python train.py --n_layer=13 --d_model=320 --n_kv_head=5 --head_dim=64 --norm_place="pre" --init_std_o=0.00316 --decay_fraction=0.603 --batch_tokens=[32768, 65536] --doc_mask=true --steps=6958
Each number is 500 + 50 x the weight over its row's rms, rounded and kept within 0 to 999. Layers, rows and columns count from 0. Numbers have three digits each. The size before them is the row's rms in percent of the matrix's.

# layer 9 MLP down, 320x640, rms 0.0662, rows 202-319, columns 400-479
096:454530495418442568469446464534466358484438424571443506488537445572437597456420602513481522547503483512498459501537530440491515480477468526520466527446406473466482563548506533435439465526440446485514439476451501475473456421496561555459472459
103:476520526404510393499475460487395424506409469574515437416496434508503464471508465506478480400463497372474484563427413451549463551524492478488441342423426502421484465520548438445495456507462550623405503464495465505481538494563460512529406451
093:485613469517514480461532428477446496483580380528478470522501480574527508471451480449566498507461502460435481473380476441524429554436528511507411500495634423520491412480454497480411524476503529502491512486502485460464560558508578563541485484
098:547445480533441541552540402447524493483439499511596518520515546475481438576462473496528467520515556523423500613476414533480472502461421539509478447477459477473411420462479479470470581481515577485437541544515489535551606458459479442559475425
094:587515509498460597502494531485479517555541476512528556560511504438447451508566480470485560583515450486442483468542508580538563537450544587448509506531564606474504583509480577559517578505443481564460484545533466523516462620516433469522553524
093:563466498400566452496508468428507468524481523545543451491515515574541468465457526549573452558583462483499422463478482465506416550518502558680474531488437502430530463546472543482436501489485478410451576484502539517465444382518578607434460444
098:540548509441534455473513426465546601492511482579471441512482576460563564491435528505586403495567555499547620495590482523588512554438478492525466453552546509579462447484459501491515472534531493460512423458519518488494526499468466546610549487
092:426453426498535572497456516524520563502535441487546524507512565506562442486450507392446387520540534435443516506488436445505468531538429578612550522506636499540459509462552542463503509518395577458454484521495526514509502440444387435485473469
089:528515495491549562521507416456500522519559563494497485403535486555475564530488526522475483494404460480481433544533462465526450482522467501497507531500550461539554469537534506486426501587493421460616440552507533510523550408484572522469472436
098:458482545476475525449565540573619511460479496481449444465523565603544533533499551503536533422599578454488573462526526381456486475533391564629461440461428486439532413551461493462603542465519510482396505529528508479431475517425499525530500476
098:555471553500529532510435500505565478435412485578492478532552622471424496508483505499376488508424496491544503547547422474545511509468508571623551478487462505554564593524500545505529492561447483480528492511545512516526535544424536603482464496
106:434590494445537561481509580446499460546520495505513468431566442528534569446564485502537512487424530509530408512466405512550549435549584512497513461485637541526508480585465514475555497499535529579576485406525525560464477522544518472486568496
087:511538509468431448516547498460481515467516470382538494514521420611524541516491560469474488591571461542603547484498495463453508603460591502409556546534536532449569532526452505592525551502504516528638568552528450585479534349467509437543505456
098:490429519470462467521471518489517485483500514447610463496461394441433473529534451447674512454426509376548506489631489514538482494541430488515510481436412508537522584492510537518487562506557492587500494522521372492457520441345543462414486513
117:516530497579370503516468519549560491427505489480490501534438430475499422484426514502401590432488527530480375536321480488522476444521496416467502527546468557551491513458548438546535350456434560445433554495479483482463410470435443488563347482
098:408456537547530419487487416481504540508558627469518464440528436461452495473546543423439581437465504430521574471550577505470476530469472544466482491490494504476581450504484467528602617469434526568592444520561498546515541411484504501493543424
102:552444519447433497487498481491538508481569520619541520564576533435411456483504541508468435573432581552657446543496624529455505590436423405508582481520447471510531425490401526574551607494480426447489485506590540448517497430522473491504510502
097:431560544468480470386445440509445388539562482537444453466585528510517576448531534528509516513509412442582403431511579461373533447464515569526568509418491449497440488559495486481587483453471498490537404502538538501451604474379540455460509531
102:591508463442428478520474511517452569510505476485597513519497535482496487507505517472508556539503490529480551406515492565478482497462417463491519596587615537602474481550572568544487484542451506459528510626463425517533597554434541447507623411
093:514521469533493431544609514471502525533571608469503523504570532495476448549546456523545550472551529543434578568538541576410539536548526500497521545506541534445519478450513582562540479539498500446582563552537420571498535485520487520535545466
099:465509506533567515570560434487515673664451525566409513508434500619507469523514559547459624511578506503409533596554452482514502495540495565543554461493499539380569440479501545585454446560525544498409442486502521458548504551537513460526571557
107:522533469579522506479535550557559496442455493649563537533419535425464424511488427568409486477485565463401509421551543465563455525487494557412525505482513470509386478410508435472476521541501448528476579437475445530513423497404570565471522459
089:490498507525422485530426592428514492521461487550425495547479505622506494543539534510497572450603560557412531591530611447530466504472524537473494521467476442534519434560525519448455454522427423520401418455473560444523472504487568582513490454
101:437477480533583514491455504432503540467491437554451483465551590437545446542469446529508509451539559483441485627407446419470458465551562487465481422477527499536462491423565480503497387466453594569466500452452464519428434516489463537461508418
099:519504461482459415534483499537472433496461500496484492404400563490512468491413550493562558465483488515468484503539513452458479479573365545597463489518436511488519438492507520526512475524523571483452505487488489469490439458488475529474542499
106:532473466451544449461453412450475447535522394486435435501530527527510596495486514528432558548579521488567455431575470502635538486484608413474474480475551440573562478543522534520519542535572454559458469449513586499495549531501467570486566549
092:531556549584398442562486445647510426493480414598546532531480512417675547511535550523504437481455487585583535535482445499550533498446529554380551481611470401424486570482565427496435505539469458476448498490485538600507454456579460404459538602
095:472477539573472593501471379480531566558525527559512456543477496499480449504498498496418414507539452503525456526401497500533431503507345399479488482498438521464493410493515572484477430468457662454534550511502501496441526411340533491529531574
094:541490504507541432499433464386535505499509633465598503594507463517478508485511528542572403522550498535495554509583524496553514401466497495464467522578483525442581514597478504541541564582515504405429532534516539513583509557515559572548610529
098:467457528469453523481456427536572562466483507441469472440503506580539569570492464464515513528548527367511563549509496432467439454587453376497466440431468423450534510551521422447441513449541569470523426460446493439448467477451491535479432497
102:524567456457563468474485555476522513456513554464471551540640541497328594467447503474462414499573384491487411477558589518469543448510471501580478522492448524543497598597560492484576458447536516440629459519550521478503503590465477405487523541
096:424462459436518415455507492504527496507534552474523442516476484526583540504464471494501522477459444441489430507538495491418433475452515481437576440439511493446484509469588426495365475414581526510509489444444478478498494531528493402470470552
108:514550487468596536468430479539442553420564423448405477488574523498507527508522452466564493458488559521490542387465508422465545504476634442432535527540496507490495391494503484453480538481572553571479484553431403566506475462520477589549516563
094:492540529455486508439502551505509512460515487511494493465445507504484465433478505491604502475442521460546490485485464469518500555495572458607508541510522490529557497597461500447561507431564495428465466469538513576467506456485528540489651500
107:506434455474525508417415512448526630562531517503438506475495509518540529380535518447489538452513510394518432493526496436514502412523543475442501445395549435637443470471466505455532454493533526547522542404435520487470488504468549614532495477
093:541487501484464505523532437452475541506460404575573528514479540526494573537543447459560492537577393522453473492428556574502453468476480494521488589408512493435500430401504455535447512527645411514455434545501534548486438407565528446507470554
099:424568501500420493434531571465503503513506489522521449468500548532486485517522502578448444475438521489517611546551600499544491463461575387507443443501408459509465438506523469464532454437462532530554485463501560617498527520516526470509560544
096:430542536424509557514402505489361536366538478394451499498421478577442438490424494512460497462524472469556457457537519450506570463526502444581526478494365500493568424534505525449529514431535553512539525520482509487473582509457460466515490533
100:485413532476493523545532490426580503527460443566544498499589468543535435513509491521556511508485469527442478620521536464509487477492525481584487460539465469552570457452527468434621440529596502497515557448492488406475548507538520466559596407
099:475478482512512534442447468562471456435453461564479478446489478473576502532535517531404552448438475422547452477449485478500534472548518519576593439487479485453477523547541504432539393482432525487482535425521497446483450515531497489438407433
104:314452504432452564472479474527490557536517489495437491395599467522566510481522467411402523448559509440475487489564585409501443412480621534441485549455499435588465467530500442487472440487484549454552572437458521402477449549461482545458450467
101:544445495472542497507565367491535455500440510388548531522500457453455473536557400475499502525452477546489461383551474579435473556454439509545527521539586553530394581465575520539480494503468503472471488554462477500529448568528521452484555568
096:515497428533466498523497479494597382536516467484520473542471495538587488564464468526413602441467399542527549398440576495442539519468541452473567551507479500535422422482564490560505464520461441434543475502482443498577486568637489516442534514
108:577477479549513553559585536447567441462459484540541527515489585515478477469390525447465430500583535533480433547563586489399575573381453532453567481473494462555525503510477487545470509463522487435541496455537569458454424448452567468536482476
103:397520533560518415484433516576466518507462453517426484489487487502563549421529491510422511488564526512477474443495543418494535531477490511500590446495401477486523558482488486501530419481447457500513445395464518548459491542434554514498530519
105:530458483493484494520507448494488494486429493503493479459479480488419583522537492506496429574470462470516565404507489454549480469515416534545479582484487465567512531540488464468503500510545560456391537500473493553573512481431515510487516517
094:484439523495482426481472619580479384442481521468439458455458458511551545507522478507462530480523585415565416418453529483410538513491482515404556445478519483494453528533542426425486548516504541471482605477400434535432497559579465512436481514
092:524497439479438443471473498485582443510488505575454499474629543513516504518518443534563510382573529438466535468471406440405480470534476541475521488445490527511416522488501509514505545512540545479384454459480511519446464465520546555501496581
096:527571329524383520542500542482516509495531540525533555592454569475494508543478428481491548500437558523463546520557529613542541532486490502420381485517552513544487489547500522567412590491465497539475548513485450554532500510485493521562501561
097:499468493610397524538487516520466452542572423481502474466490472454424535489582506512605423515517462532426534521476523513572457533444503482611512480553560504463557371441510518559463465440548447496455431539483560532510434395534462474444499529
101:416434451590514470447436470498544551472481450552427421446543565442543433544425505476518475429500513490455488591530492430512475461606584395516446424503646525474487511470560488478521416522502606503396449419494524461477455448519472512550427512
093:464442525592496454497449473533508573511522534502516507476514565523538477557427446529602414479458531538411488499416610547483480507530572589583590495515508502365466519465496441544508534456510512585479498539506558572434420556559476446607453485
094:546500505498508578460416479441563437517519431559534465529475531431556590462488440526528507471445416529524504558525415560480455379551519512483494552517522496528581512532507536491452498453564538503474512511531473474541435526454457499461544497
104:476467484498516518461415486502477615510461493492455490427573534508493539533499519498552536548441487425482492537597520446554532525416551630599443389394460458389480555480476543471531445554542560506400521434510555436446473548521531458506469482
099:517487452524483366519528463522562443459555563561512534535468458565560432513482511545434500451549427508503485444588591465497556527513531555511470523498408515457528585502536469500434501474503520514477400498549450423563533488476408602488560615
116:430541486544394481459499461525447658458424471519403468425539450497525518503439534507415491478506466431544492509531446477438456516482460508586462510508509549472464589452464463507490447439507507569569500392531470489487553462416485496489359498
100:486505526504481677493510505481446443513481493417516495530469499550430527457571480509506488547616471489504465383504582571435571512560476623429518462479515602624453469493491447501451499528467494390505380503473460451508458561563499461437581461
098:511465505588482644537434473599457388497539468529510452441481508543489533483353490571422483553425530522528423519450527484553518464498531501560498520464479501449467568465478468539472475532547470595569408612529467446532542490461522540496493421
102:507490492497539485565560469381509438512463527369487519507476503494528489484499528502501582542477600511570390579501519558580540540537535547395487521576534482476480410537521527464436512461523560460482406425494435522516579555505481474526481549
106:512442494584470517466485476507623571519496606601476529509466520542460524493494502508463506450551595473544590514474440471545460500391508420396440487440522477485586574422438452486528478479491500454485619467514503486500539558471479473553587472
102:439473538499496543465573525497457576521505569509500591509505578499487531472537492439396573532469428526590512456484564553456548528499534535513520492520474590573479538416522572526460531466445449415524533523417473594580488560472447567517454530
106:527458552452523474495550459480494505401580356659494520456534490490452475509527491495351620488565522532588486516457516426476562493442579519496549493455518534530500421531555440512455475492388496600441565558456563510529424499487463473558514428
099:575445505556472564513533446529580494525445404556569488594464541438500437522511511492500571521553523522485545516536481509519485577505371541486515495567511432539464496487486549516557380540421465543406490496502515455542513510519515486568562499
103:470533511462536489452471504452419515469581591442497478474583482361480518498488520501431456507578498508450514552529545448438545484404621500522516475460433488484547463564405555517593469545519414511513552490573566552529517498557525378510552504
100:473495476474559464491492498465544487461550517526537515536494521430538460482459564515393526458646578542542630615533397489475417430522530474424517548494490480487576499495452556494608493438461463512592592509515500492492521539509558429511498461
092:527443543463458528490455554467550452568514538366487463448477483520602455445413438450527536506495477478533455494427496507502531489595581423453515494454511523507534568482606448417486461541560546450483524536499457454468494530552600459455492506
116:429496515459586540440452454376527545500453576539498466504492521456608534535502503479636441482506491483451468582458530473505538433515381519610611476510570494484474538458573498509432491542541512424504460475447523453471454477516501510485516523
092:435541529450484599455456573502576546551579481378431419466429536533487532476532505512470445465465652534514464481517361511497499393548570545522617472591548442492556485475450506456495566498426486478556504496481544466543512494526431431525553579
104:469523465500450535480522505425538583519413450477444474472399530571478565626533468478545417503536491445550380481544508466572435506519572466504390456472442467518572531608470526481473535518456598467457492504513505477491527465474542553522550481
085:515565525486423545464544541402511533482512492340459496493537472484527586583506543509625420513425473511504588513491460540489518440490514440628499513544541471487564479533491524512544478470465485446544551534573536533458467399589517439533489464
151:502488542469485463519569518483452584526513533489486547528568544408456443530533467426466537567531445558498490416589504510467528573320432471474534529480503547459514495458488497482516551510517431442499484514491441503511545557482485438465554490
149:473514436441475500559458454397457447550550519529445464466551588524597417577502510458527371480491595450336504571521471460468484410457487463519465480590493423419479503547580512439446474493450554529520395486483573524477546415563503548525527504
103:464520492498492485516577547518534447543493541369396513494508553585479486528474485468456411473553445542537463450566535538586564473513596432485454473514462518530525504435473487515528607491489478534554372444534526496542471578535448627455447574
096:514426421595440540534508558435437451578486485442518519513508438401595562505481399494626613444526517560448492467457512488515451470583534520489510463501488547511449499521475493501470427543532534513457566551492473561447486552526554489415543495
095:536460428563465531500440523548456452454550498518543472526448526452437389547420504466474454455447483482588518557533599478519483547496473382507491476425553469455476622422472487458454496521532588494510455495483490486561451558450492587501551506
101:512530524398559377600476501505594556500522497526495527533405406485546471511567473513519525522451479555478561490569448535544418583463507510380520526550569481523537511578498469538464540521489518537529488594519501476486494482520532560540585467
096:452481478519499450494474555538534455505500534453458524514545447626537567494452520502492503506489493497554416492546491471497485454530542484437395421402502495483526451494539458538482505443451519549528555464468479432495518575503495564495481498
100:468443553542506532447514511381441553553522569567487420514531462477455474513510522480461460491468535468592581640488522481605435518473452510472522454528500512510529490496497493544498495495524486538496548450479426500453455451534547477514561454
099:536506499460511489537489647461512523471461581580446570567466521519511583510552535586592584516538549557454481637505534548487514521500441543608603502570421520562576485509496557505514469500444427473416557547488510502577516571509494400494550509
103:567556525524473435601524567456500457524537511503495576529482597505534540517571538509645531532445494521507525527518648567531517477507544521561550575542513601467547512553407541547516482471537382440505499507525537563541427543492540499534588532
099:532537514483508572479528601500494561479415451520474501545454542466442507477499512487555605507489524449500522456504501465485511522540480398555471477494558481571507435568489476480468509504527516484452462404496460518555509571463539472501529479
097:458433495544518565452477493469557514510519538522508541544526431444512467550550520545509468563469456493507557526529468480477507471527604581378482478537520448405522477520590586551530473423508520463561524504464506562568403547635485424558401457
103:488477509498536452428448556484561452572413630552524517501556562518524489543526493593484462509600611478419437561466480463450538482448386580507467505421605532449489456479545555494523456540525464506438478525492537521551542495451558471568486421
103:471474546477550526476498543460452521517490462424487417440648523456495529528480481380427579460506569454539500502496672437475469515540521416522496452376544470522444522456519508453469410425511558528453461424420462524474533453580433481454517405
097:478500485538487489465530497465525588429539527445448456434495550525480542575517463513460383465426424463547469590514513432461491494444442504404457444430449495517496384558524511495563436476574597525513491410474456395408522552515419477529417541
099:473519486575534490528508538488475467479489486461449522529475493438514570485502536491490427504511512537490453412459668529624519500504514599484458489504441535428564548591487533569551436487467450460496573514567554524494554477555527525481508483
099:443531484528422516455502523428516509417496490531455472431472478473580505425461466464468617478446498496456482550383541458516416585461602448496477554499488476561422460472487474416508540484495561505567583496477367449442521447525440650462378466
095:574559514472485498535473555523506469487425441564497481477447498532489569500460475542551495525392540509471511647541588527535445541406501564471534589490488460506510514493480533485439460482564416549457510496522577505556448467507538515583503476
098:515472463464550500488452461537441543507458437484543484514557586455451514518447452503457565508481524524559477489465491485501508492563494524528504479522591556466398514455523489408407414523535570544534452533513510466472418539479455541478431445
091:488493513478496586502539494541455607480564465544565506434478476407451559541413436440401637543500467512612544459512501483530520551623540502450515514556482519568516532582572461487448637535486487473589631519482530453509522454517477562522407509
098:527481488577489509470524413477391504508488602406494494554483474437536518549444528477546495525619381540561518488515392533515407437427473502566483539484542494519481443481521474533615482496493466427576461523487559415493567532389515440553449445
102:503451507576514432511563560453458485500537602509511514570562583418498423500507422419571547498506510550458488505443371477447425519520500456545560553546461534532394540485506526539464538503520511439458455549479486514509519503527397514483612491
102:410498507494526490412509438499538491405433480497446480441538441582463509469456488542514442416434556439518559521474486413495428465473494493505426402483476481469510538466477490446526493442443543525565418422473548566429501564485491572502483505
103:436513508428477575446410571424477456524485517465435484474537572508623480432481500506454466540562509443451461475470459395495469444501455564497494474486550449520452483514549461494381458403552581547501567457433435436406523551476430521475423563
095:437564488580496470518531498556476515483529509457501554492464496550544567497498555535526479465472545488478495524523514473509491572572502521498505548503436517468554453490462461602485519481593445579574432503494525513441481521484594543460418513
093:538483529512487559424523538577468496480420578556554492509410518496459544561491529578518308496432569536605509511540463486443524470566505530524606482438516529521501553557519541465510447486479474559455555489525550500478476477487479445486507494
092:531487504479479409415497533462469512499481528497558533418536557589517490496530497441531531527508560592398543433403508563443581485456503445466527501518441526527527432529589523435545486391457487548519503639518405584493525468560422564554471486
101:532476503429489490528497500487541441458516615502525471532433467536498473451539457499415486506565473485565575492494558530519506492534438405534484512508561456582462480504547475572599518523571461553521458522430479588552568428450484589522538432
087:426497484478432639472495487544461516497405538506459474484488512500516465492417454482526568496490468507532511540444519535437491502465504367520390564577490461472461502509398463430523438493538527502540530495552508470503559484423448397451505487
092:482519527549427578374444464487529645584486649451509523508486546521441458473478453513530508432574496495556468501524457498459539503486465522554404543515459561558497549435511464520480514539493482513478437494500513559543542572438513517485538589
103:419480539435475417495502462499475427491566537485520424402436426546572598499540512514513400455524487428540494431500476441542423537438548619431459417436537490480562464609463499463550443489549558506512519449476511482472472529488600504493520535
093:513451494468517442496500426459518387491517532512419437502506558500486564505455507438495652518446604489473521582432511460598539501566537497557522432493488472506458441521420527437499480440481476432425459460535500549500598480501530520538489545
089:518485427456479558469487430498419569573519490534544455449495525528514500545492398543549481558494436483453495486458457499461462504572497556461488428419404539477495526494562502439459520462541578593416449542531495424439515503512591548463396574
097:457504449460565536495519517500660470418477549520471461485539494479448495457438480565524590521434393464414598524478543492416548513519430499486604463513611493536525515511563492443444569457556549455444499455432515553482549497516459460430433463
096:472452472429630494513494569448502407490509542510437486462667460528448510453506544383529509413552536491495392455540540432482492456574528562483489369476542517485446492512580518486507456439516546512436391499495518531446457557505547531508526466
107:572504515546482512569573345490454533565591595469543592506568545491476475512449513480529601535507444521500455533411464553501531519478461454444518590474529533356569457426473479549431574543433507498505459591514435500513525421560421511486489479
092:460473514379491594471488520417457575490521510419427525481554627561374463565528418489479566559505513463516519539478484489588492515452478496436511527473512522522555514467503488457511481486399596431494519444515441579464495474395506454520502481
104:448527577509591472416451550525466484509463516416483396449528501380482550475456564534489496457536534414468487555512464441583385506491528544531503473443574481457446412576436519448496437499453581525458469467474574473490612485579513455546481465
091:506538534481593417542483525525476515456516524543528512563494523537454414416505568530457565491562437523526534463545543593443532514435521427548567514568564494518502465473408506599633467507527513504499451565533467490560519490480473479425461407
108:515494530492545515529485475614524455442443501591492526457498574440418476480538499531473570508488467573496562511511515494555443510514545638454491583543560496570470619535567437446516583532566480517468552543509562395492396539487473536440452459
103:466539520432574556524571472559564513510582472542557520533463494522442438482513528411563520433546548517461532438512505524488490520405502448439627589519576520495496545535496430516552535464499481491600467554470470444556587544562531579491535523
112:477511503503450524471465585465461524470566589417477487558468438425552419499499508523528521516390407544567467462468547512391480571496529434567524485424391528537560532523523487501530583469546463517643559494532465564516521501488470563501484539
093:459578519498465491438537546505466564442498630431567506546532560568464537436483534513498397476641502514524485459522467411493473547603486578452503490524513596533481576508553495436429558438553489496472495494484541581526559489542454563447530436
094:535529513450474526513445462487514602576416511489531500467525568558652515526551522536458573452493465483452431637561518496476461447512504549412473494509501492449511467521525477514577431447429572534553521449493522489447519473465478517526531480
102:511436469434539356547482425512497500414475639491530562482566516512475551456536599565618495586549513434507558429521562546479584536461516455487491482516436523511481577555405589445545449509549390464632535588555516468599457471477488474432424512
095:497484522496623572499479553497502546469536452455521514516405466444498442489581527465555335457503441579551485515546562512553509514489568473433543550516573439452434448523513599537397530534546527439537435496530510492540548516599548408502554494
097:525551540482511470530488504400478483534517524501401499485549499582495515465521439512527432506485509518476484529505421441521497495496379409522532538483412509502524437542479485493573425458561484544470487463591505464522562614479489545522536529
101:532495465499409560531474497556475416404556566522550470527416506448497565456522513475496511507526378526514437405482546546516562504479505461569526520472468468541412663490482496468433480557578545399478457579499433453522422469358460445475421548